Weights of a small transformer language model: untied embeddings.
Each number is 128 + 32 x the weight over its row's rms, rounded and kept within 0 to 255. Layers, rows and columns count from 0. Numbers have three digits each. The size before them is the row's rms in percent of the matrix's.

# layer 10 MLP down (transposed), 640x160, rms 0.145, rows 567-607, columns 80-159
100:161143147105115144123151138157102158150087104168138130101131103124129146123181111204099193151128135189160128151165132139104121178097165151122213097145118091126089134157110136117107104113095134077116117076110120130090153164052136153177063058
155:115116066170159092158147153131144142094160134130122104127092106157134120184119170108110153087145188141150162117132147103168150155084096092172088204115137158106151119142155108179112171166131135134129149166116077156153101104144094111126130101
088:097138111102122172125107125153096101171189181131131135109069088111093106119142119155160092161150140155149130153138149110129138112101189176167142140072109134126140101135108079147119129134109116155075138126097142179105122127126131137111175229
104:141145098213088117137096113136166130120169071130137168138162124111100163151116138133177113135113132120132123118136135107140101147154198113088210076167112175136182072160149113188167093150147097137126075163119144113092152115164121126124125201
088:164105161067126155168071111108165074156083107180103162121080134148084098140070094159100160169126155079146130095195118144117137202144135088108115124101110103147081175114153154144113096176110128123188155118176140085110099145125149102113144126
115:178185152129152141146112171112126149118099166163124153159094143110123146112127126120135111117148137147175134196126133160119101119147137160162231150133127179153134102148119071126097105138142160240159159094160137134137128142148122072052128223
082:238079135134123123094129114123108157163135122131119089096139131116082137127100104182183124089099150138091120126142137086127126121139139156074164132155098111103173139121122130137159139144116104163114166118114108134116125058145125209093053136
099:150188158094103061191145131174067078170148100139127114111082128134124067123188132106120158080076128117177096128070135123139108109164144149136073107119120114146147156168124173145065083120136084199105138144083117132113161109139123061105119175
104:130099151194115129113203083166078093105087134080074128164112120083124123163088130146127131144154089128126147122120071066187105132092173127095100107170153125148138130136125111064158115140153051055118097125145130104099095130139124171094130131
094:141073166167167092126147135185109091108157120109158196097163143131097021142133163141114126122194132096108100134129182142132160109180097128112112146184204118159157122045176100148117133089162139144146124091173118073184097157188147124141103038
102:172125183182169105124122191071146134125168061079130138184144139190080040140127144067158166109181129106184092142144144106137158092144122178157113145120111125129113097157141105159205157168183178073131120181144134113170126148193102124115077109
097:132134117140157156095130171146113146133158157108147111130155152105145145142150087129149167123188127119146138117114103046121156122095191119101091097087149163153178119122097147169125112099088039157107162146164149186106159181199109124090134153
101:127151184114106142180132133118130167152124103046069141182180102106135121113093161165079079123191099126132123149153090084139119114175084185144115149086140117131126128207153103102167154107153102171100181130097073155105091123126094135116104109
094:113138103158089124154172167140212112156132157107119125131129087156093124078067123174183164096151095101183141126115143113101156161090192136104140178069109113158124126146122145066184123093173149168165139121147136079129145148049133175124138104
096:096128096166096118111087123158085075116101136135127133154116143141119156162116105160170105077108123128133083115116161083093139135125124155165130074137138091099183150186105065130141099151111075148183099108202153108134094077148121115211107146
109:208161079109132119127134154143109135142119179125128143139167143194160101144117115112124127151129140156142146121105139157109111144129219152131196105099146142138144121175093168096095114107110068198170143127160110152097146129092096129102111189
086:183112153130156130131203113147160174133111144120115103077193125139195154101147121165183116116165128091077158077161155195172150049126133118118216125154087142146115165174123118122134101140090126201123113082128139131110087185155066199085103087
096:029138155120166155122091044099118097072099160096137128180107073180122077071111144137172068113093152085165123111133159045159152143104140105141119109117130152151106087074117121133067108122114140090134132152135166146140182143130152095096186183
093:098163128101141053142120095119119155051091139126181106119129137097158127120157131119112077170157117158109131135091165117102122160114175130125162125090144154155106181214161140109102150132213123119034148076132195122138111107134131121142113124
107:153116134120143145109120163078154164151105104147145132150144153075150098101144144120199172100175152145125186122128116132131093175137131156111046081114144099129081145057168137095096099114109115093110166169156162123085108145130114089166121045
090:150123137134142153142058105184135084120130162122208140163196128081076107152129183129097192126172093087090110144119146142131158070051083146117143113153115152103153138128149086173166151141135091143093118173059170136084128146162136127131151176
102:079115145220097103131139172158155127132123188132104186103201147142167133110109115114122108166125066125111097141073125099131147153185145119133214090138114134130139165105109138097090109129116121172103123114096148129116115196163128108144109189
115:128148097064129090165122175150086147125126081083135122081133105095075068061083103164121161141183171053130141089080191111089112153180099096136118072128156067120137153127087149170135103099166103115079098152177131090105132150098136091099145076
101:129134078174151115117173102128144166079099057127110147074108151165150136157107148156162185173162139110181132151171108137151144137118094174104026164196124158127089110114127094200144071077153130126139120186125148151147070136148140124118162113
092:090170131155173165128127118170105131126101090135117149167192102186136091181116097123145124100131076160094089178152153177161136151124124128198074142096113187134120119129129091127105138161156144085180096173181095099111132090112173127141111123
105:088106099116144093208145144211130107031116138098173169131109109068118121162133129162135136111094112151123165110121125122081090182075165168083131077082151170166146164096161168107115122100107095165127141130141082162158187093167099089125124169
110:107113078100130084136154109127089146127146104092127142157125089164180128115142085136133149102178151138159119141092118154143132145200210102116120164113109109166103180035061112120148104140165168107164129135146151158093144147054110103195107129
109:073107142100100087149123135148151166176117194133105132053076133105135137141109120176189141112133160144170137153176149122119156152178135079101161092082127165094131154142106159068128057165124094071105113098097159131073170129144096098115203140
096:111172107117066101155103146121110159070114100132139159171160146082168071095171149094126152163114110161080167123150109169195117132151156119126090132133122160125115133162143160132125127112119132113178078161194098099220116091054118092098079141
087:095175117115101194158181090180110144134159085070164175142158092137097115085145116110113079167137125108151115127138165152161141160141089124101123107166203108191211136100133098131122065170089143084147119077137139141134173190105120087118059195
107:183173114102145113084083162101110121109121106155090148156148113157126113086135126099143145106113101121132198109196143148113087174183216113139101146140050077179146138087113138160140193113099127082148108114156137104121133155107112097126090138
111:098082095091145132156137107156122064093146110114101068137159118114117123094152117191115098099154143102152124091153155169108178114141185107116120144148119147143132125132146117154191162125180085106083098114168071105143111150083058111093132170
104:153150177102145183077147117157136130079196173137145153145164162124094169079083134118152096103127120157092175111090172119138120086141181162156136109108091169115132125103134132129148159154144117138128103127111095182101101092096110133031150141
103:153142141164161154104150108163082140115095165164117113121143127098145087150160147187155177121187076122176143104107117094112134014143156185160097102066111188110181166175157145140101111137073125165059159186160127146132112109129112140100112100
095:176106119123121071197109071188101127121086123140148163118114111133120128154115116078206129054152149147110138180116195076145136096149143103183169155142129114155153108138139100108063180139108065143158127091118101072171138115193091119113116180
097:143144135089155154141081139103151136174150101150124187175117145101100131145173105080096107166120131076135158088122107166082143149181190150081141103119086115128132113182059106121090125160113127161140146127111185147138119164093136072117142181
113:136103109136086123100100144122115134104078135132071147103134163116090120083101087138129113112108153124115112077108131172132109080144150178112133156109143121125147166132111153148037100058156158115120134167081125167123113140152160150165183106
103:055155133143098146108126154213155133122191160141169126148106099079135203154137118115135165112044098103146127113121084089114114110097123096133150160171135139132100127159130085127100138138140103039085138104083151103078110129133153152147166209
083:073153134099128147145149167152119126231128122199160196099120148175122116081105152080108184150092141110168189113124130121081145149072112112107141166118079112106085105121084156126172076159133106092131118113109139137123146142106142116147021089
113:045093162075098125135117110124053148077076144145205119162105155117161158142106102094102128167163066149146159165176176144151098098118102076100112088137114021096141064123150132150116133100138122123102097133128163135147091136144152136134113119
123:149111074186075161128128127101147086138128147085201150150185123107102116158146044126129131168086127048085111125113165100093116057102106099136156106092156173135153164201178160136173119149142135131154169155114145134156162152172129125143150154
# layer 10 MLP up, 640x160, rms 0.153, rows 568-607, columns 80-159
111:132097085110049112105138129125180136122079147106115120101138147151077128091118134099117133149066101163088144113151137130175156136105095155106172120141164209115169129160117103064133145144122122114120146108173109089118104137125148120093138165
091:107195121185034165158127160154113152120094159132092149140120131147166113080101124154099166082190125152138141146127157115102083122105078080101127121167126126147101091139154095171134150058054152161118121133165154079109088135124137148142179157
104:141114102138075097096087153116181142110091163150097162091153061121084151172105093127089065149101141125099120108129145094158134085114100078119132104145112122093166182168090124127101155107172121136142167146115166103128174119165170089164177150
093:085160061138098123116096128128078177166088148160141116137089130172159147104153101113084074167171147102128128133112082119141167090121090103143168114149198167095105072149188185123060128142165146146151166135162134157123148108125129124108162150
102:067123095098145077168114112142091113111136183107146164116136100140102175124088121099099148163152109136096108097122169146139106140156119117123115108201153134123093160162117104151118167125110188042136130113138129133163109133099162125109150105
089:138081099086065086107158141080138097139086152119102142073135116162107115138106079131087130130065068090056153121160127157141100109101142145137082203158124166144056149148121117076170128156161176099117135131181152133148120137106143040138106159
097:129142146146122149068116192137183108097134184093114115148130109131126126117134125082134147141175134141091081115134107100110121160110079089138161138074151080163141149106200175163139127091172136090089140128131205094139207099106148083095172125
100:095085089161060099086129155131182142147116117185074163100129149124082168119172120143156153173147114121098138171143109107138118123102094153111135167126113139105154195155126165174063177091155191088150099116146182089167075151055177159157157128
104:123123101135127142100117122150182088066111068040171061109170082171158118112147114167106090195183080140138119157146163113141107110133131190195145102140148143107138112113161161133159187135119064146153178121154143153138127104091105071148171140
104:127134075103103074083120131097168104124115166159083109117155101086150118107111127090085112168143134120206190092141158140151121140054089108145104148125073208134129127109158159152104133118103168101135137135142171108117084100114125075143149169
099:082140072109124167117079111153121164065009175135147096147126087131125143162143083148099137139170121084090129162135141115134130120140153194124158153177106100180128178092086167152128132125131135183168117058150113084173134142112190078183140183
105:122123136131201157120131147099144095170109128150071145173126146112116147124161134088139154136099099165114162152129079101156100129099122134068122201134205129120133147147106140083148154117192134138107173067147130114173093084141135082166131138
096:137112142141176061087065123099074150154131117159105104108149115085151118088105109138099103120121132068121110147118154075156103083096079148129107208151091172097113112067173156175157114193159173154139114153138109170104155102124034114134150143
100:101126082147157101129116132164072159184091138099087131140143072183141142148186099138117133180157076098143157096119187049118100164048110166153148141191108169166172170164133158176126119089136140075196111086156092087112148095157134114162130142
105:048102091156149138062095115109137123141196171131185099116116140105067171058123105118143125149093141092111165162146110115094123086122113185172050138096120124184130185120130154149069159110097127143128075080123159112195114137117150124137150157
090:135144072101119137059171051108132161144092139129116135170101122147154139138151133135096142141123109072091103121132090048137108111108075137181172140193135161126112136120140152071187092152142150149166151084160131161154140164151149121152130149
100:101155106135131105122128131128226089137120112101120088112108164134102109085145133121119145132072123081161125109129128094132104107128132118146091153166171152095089123112157147059152139147185060091188146129100163137145112136115160068154139132
094:117140125199043152132137128130167115186144177115111105112037111092109121164171110158110101136131144076125156130116156112114093105080102116106108133088159143134158073181149168089143139159108098122108168062121107156154131073145103139108159180
106:101119105151099129091100157112125136120103173096168133113078128125139136074136146082163074132127088127158156118123097047126193145094072139138127187123181171121099157127172173057119132083090133123128088045119133070143121124117146095167152148
108:114124087132143122055090131117148056166099108125146135129164115139145113154113105161116142116144055150117117129129138110162038099130098155151078170230159209066132114149176134109132161077130113075113144135159159163118165097173117098088158155
100:110146084114120090061144140167206113152115142069124121117173083105142153088116140140109090132181145146084071109085153108142144115172103109126101136136137139160096139129137156083112194087081138078174212138114154196156137162131124085130129163
115:105185118154094162143105148120163154063128153137086113160144105113133106022098086111158090147144099085160127166109128098122150083109061057106111152145165138154098119152112155162142138082149158130138130118186184120185133069102142089128140159
098:092068101139142137078138123159128127114130113129170113124110182067097125118140082115132120164064127082120156145144151058209088116107121123099126089127148121159129160146162198085115120160098131158137140095131149077143154085132155148122132184
097:149126147138197122149117154160180201099175084109110138127132106116151155083143112162112084157079146129155124136161113095106145100098131123174088173172125160161056129124125109139169161182108194147127108102142155083171189132089167105145141151
104:107162105134136125117089142174082121091148108079093119127177057164138146099073156129150149121179176160104183090160128104068152115134111165158082137082140151102126214117171116108154118116092163118091105132177107110214164107087119087182176096
108:124157076138144172136113192129099097167132093149093064163169134070080143117103109144143114149151123076114122103119099077171130128115072132054179156177162182089116104166159132164091158178158108149146148125164097130110191093148144126136192136
110:128140131080107138111070139130186188123143105066091182104125103168135126164136100163138082146156081114184116066169112103111187170156074128159098168136189136136107102149104187078103182117139145073117174107145139116218166118123129144090137179
107:121108123203177125101129159129093096099128124040131121127104080100130118083116049155118143129084122094095125145175087118161143134093112089150127136136122141140138107143088133079134129133108116101118133151181084169143194117132112052103117186
093:094141130126123162160170162115109153135164154110124129100109116136173145162166129163143141113142069083051090094096111090161100152083089116139164093155074137204116108121145183150069105104152161103135126121134121089197113094091131105154127131
109:044163079109129111157079089136132179139157117157179136113169129102105139022138143133058089198159152127144192165118120115101149132119054074108133116162171182153094142177097147078139162116153149174107111119142123103098144116066137139153130142
103:091110157166148132131108130129139147130102164094150199121157170142114132093184093121103099153134078089143102094111096057147149094161143142072102123168097188189113086172170172119104164096173166155152118089153115116164157110128151150120120154
106:142136133084134187150071123113117074100110184106113143113159115117097137110096090104121167178157155146097137108098170083142106158112129162162158142102182132151088135133143112133066145068202154131145097109180146104136120122032140116115161146
099:121124130131112109139163133070171103069103188106134159115137097095116201132187147089147130145137073115126205144098117086151133078140136143114134136169123131108125130099093121146105132136116167092129131136125110053129133099118148117193125108
099:149132121114141123090119090113141117136082159147171097130163136164161130150144140052038108154132148134102180117124107120130136138135120189116136117142175118129123080096156131184151119207142126047101124140136155125147140156128154135124128144
094:103185107153107138126115108131132145137128168108088171121150121124075111113151108103076079111131143105131114089139118095192084166089144161080114155155155112051089135128158110140130121042146185044133144130118135126172133095119104085108143133
104:102169103102120132139153088101116103156090141136106082145114107146135102032173111124101079205164097168107095099167132094148160091107106071178142147126144113102131177121177178172126111138137124183096109125198124082140118125088111134095182125
104:079106093120090158155116128150084147093145120141124135125113126154096149144149103116135143141077135163081140099089043117148160032078093124123130134154107123195165139089125114125142196135132151124124108092143132093134107183112139120138150176
097:106138125152226156057116144122121087127130139061164080118147143095096126090124068158098109115124109133082101095130107153116109141121122108119118131170084119161113154149126129124177143121133174095110091138158141085169077091164139157129130173
108:145156121117172137114067191111099132064106148139163171163096098102157138105111153130155162165127098067088122105134119139099140135078109169103086166137144134102097151092110178095048166091152148175165114096147103079182117076074113155168157128
107:097129132135127157109103125117130109099085185109168084151091128139116114029112170134152094133125133140135086191065165095155094121138118066107125113143144128104100136151159179121069162134144180147087111132177204109134125078054113164097169135